{"hidden_size": 256, "num_key_value_heads": 4, "hidden_act": "squared_relu", "rope_fraction": 1.0, "bias": "none", "init_std_qkv": 0.0544, "beta1": 0.95, "max_grad_norm": 1.0}
Each number is 128 + 32 x the weight over its row's rms, rounded and kept within 0 to 255. Layers, rows and columns count from 0. Numbers have three digits each. The size before them is the row's rms in percent of the matrix's.

# layer 3 MLP down (transposed), 896x256, rms 0.0537, rows 715-725, columns 128-255
100:112153119149118131119175096109117082124058126193141146101144111167136065108158129123121162113069122176114176114158189097126082114152082103137152166086138114054104171141181119199149150168114127173090150083146125163163138149187139130070101174128096080154171114142121200098135104101137111145152168126106139147146108129132130108068072118117129122133129084039050171140108123101121115157130
099:113133117163164180146043092137155159051159119124149144113108108070113104138142126131080155155097092163189131108097199106137157116131144127099106084149111061123207131134192187122172184143097117101106101099142114184099191083160124185114162168102163177145135167144106101116112073153144156120130083135145146163107169126153147097101103157163103119175142139126146152118120150083127144158165
100:119102173110163065111181173127101134120092139069090080128157115117119168092089131145161125114082102103128119122090134129097132132144139129106147148117191198122189118083053091129101160076154183105145114162127176156140138094110098108082100126072110174132140173143208118131146102121139122110113093171149147147176068138127131049074111169192127159117112171128145181131069135080159116243132
097:132135070146117140052118142181121104221121141108142122164105156118133116057169173198127147156126129116113090149115125071104096160130130163182124054170110186095207090099106150130075153141120133187042130108151155133073087133128159099164088100145122124150221129146161137155143141148173065091107072100086107138199085095134191130121089148142065094142114103137165145161139168168120156155190
103:087101080143159191069161163074162159099170114070113117124081126133109141162148126101094181100121111144116138111094110076144127170143155152100134097127102216091078138095103134078162146131113149194093130163123091142140119151084163138126106113108152116160131154125120161120147118188167119130118134101081177171134135164135117131150149170081190113134093090054178131086101075144122130121140
105:162064109138126154137163175190128090104120106114102125088144145085176160138067088120144078189088142145167164137101115123136148100076111073086169194142069078108089151121168098155127122112145104137089095102157151149170105097148165128136161100131128148220145137109074147095118098145092146084087103114144143106168141158121151121110119055096161146146066174088119160134103118131115089084111
111:123062109098131120180148144103113171137178144110123101145112161116130159153128112100134181092115162075106095135154139203177098147125123149126111160106124153188069151135145126129121174111149062146146122107120164099141075065139122115125150121133151112064125113087185096158100061143113168148113201169145127165132112096141141183136115165130120137144106128163167110086158110147114121140151
104:129137156185205096104159125148087172124153107155165104104131116133093165176142148102100140155111143100121103133142168151132142175141117184152174100149164100087151157078184149093144069136131081107125156093105150104135161108082080089117161104059157146133131131155157170178160110157138074078138122114125169157130141132166123141118156085120111104110158193133192127093135086133135144143105
098:129117088144128168112069126108127144138088143162146060088133180166137159121100097104152106119171123092083103117105192148121125187152116074135136040185095109138145172166105122147141126138085120116128092168134106186157094203151073179054077170135148183137153090129129035141180156077171151135093118091137160147139118165143153073088119096081094078153153107119140154144141145092179141139137
104:093141103136122107119145088143117180132094116223143165122161150030149131072174181094126133128087123139172071182155087119155148094159057180156138095123097141168103168182136096093116123122123177126099133082085088107184176185132124120101127110138089110106143105089148143162124157103165092111098135116142183089115119091075180145153108114082125173112118168176097124125110113197139070117106
095:154189085113122141164154085101134169202071064125141129135130082097136168174100116122060119101116155141095127120177169080166153177159092088154023123116135151134166132162096133145116186121136108100092107093124123115113150137093126150107096075139149104170125120129108119127083121153064126186132106138121103132140115103092158108134086119162129150117089194060148133114119128113067105130079
# layer 3 MLP up, 896x256, rms 0.0517, rows 716-726, columns 128-255
102:146061204170131154123153143099107165134180174163152080108098102156091117176133095127106112124115126144170103095107161132110173137141114122107160132125102112149109120193109093130184124134123115113081185070170162150073150126119115231125113129176082063094163170139124114187122169137109133134129166123146062159084128119129138134130102135153086146152157072139137168111130116129131105171125
104:114125121137147147137118084084175119122081128096136116089099159127149173117165100138120153151165162098094097149100101162146126127162120151161095144144132117161107149120140080100151094169117167069174168152140089158159139159136139141153169129151126120148138110082147126114185122095105096113141073118142078063166080142158135148128185130074143123148133168113093165145084134157146113176218
098:157096132122159080141083081157138108151127123068153095118101128128141103130102102153108124099111137107155108133041115107173060139140139179150146187135103071109123110148109137113113144093092107132131220101144164142086126101093108121118131199099165152132012113098119120153159120122130137101148145132108181123089100158067103081106167104133065096177149125142170139054160088102157153112150
100:109137135102171137057138131135113084124132098107127117153114133163067146196096159133128144062154170135137138140092101150135073135089089174178073178135171072100083163144106051124137123129139071198140222127130174142137162119110166133150174186109128124104149100153094162137153142133125113166135101112107128066087105123131140130096149067103058135132180112134080140169141190131123163189154
104:150168142149142165194101141108092149124122139119127113186149166138147140178137096146179024140081099156237144116103159150093156154153127174145093100165207150091110156120063116137122130146154151174159142108153117112178141102153099132142136076126114144105130113145120099098131101159143116082117153150151161101148047189104125153131112096112102053127178184074101154078124134177103126162200
106:077123104101173158078137145100133111087091139126101100103133057073111120101122118059124057138129169106166119154124126094121144084149068111127011095139110184160133173131132094169094094168134128118120159096196124120080141111127143144136152108138165123146109100167094121124118134048084108098144152196128121121114141153058113095142172144104099099126159139145179085142094086168136137114194
102:145172144084126155111121161032150172171129171138066044127101066162133149109101127103097113118094095090118089128162118083104078165081108112130099153160132132190074193156114104161132133123101121168123148121133130168096116123115154121100130133189129041168114077124212127146099105117137120105110142172118137121157156162146097163084087205120130146183081157130097100056139060134134091123190
099:133119208144165110116146110153082154136131153085094157161159095088090160155121180113110102112111065131123133162126137088104087162122165143138126127162125085086108163088163036143167159134132179135134147064114059170153136102137125186127093161114109056135067188196145155164102125201085132071123106095091175164097114086160117155133143139082066117187123091101132153086120114129123134093154
106:163085090117166118131050195126117159137161099141162138133087086129144203122122119134099165132108164180091126143059100159118149129105086096137124109176170124156113177158130122141103103133072123126134125171117096063133108141121172104120089115149096157163114095147085186139170139100132102100123113105152144174071108122185173102179120083121184142135129107166147079117137141148162162149172
095:134072108119150164037151175091137117149125169142136150125145132154165124117126143090143147091135110053129117140140148116108118153147148146169093193170114095145127176089106114159096118152082087189131153133189134130121188101125142118120122177144110128135168087127061120148103104083094071125136193128129077162074137107068119155179141101132092163118159121142165119154166098193218100177116
099:107082087143152093118105148136148096154037164129131160185121085108123191101124130143113140118108131140143077137128110109170165138156089130089095123173143129101113149127097169124126166124129103138105203088109160047160120117155136104125187138136163128121151135163156124129136198143077135132107161218108110123143120195093104123161137098173124057135142095150148082132169108205138195187157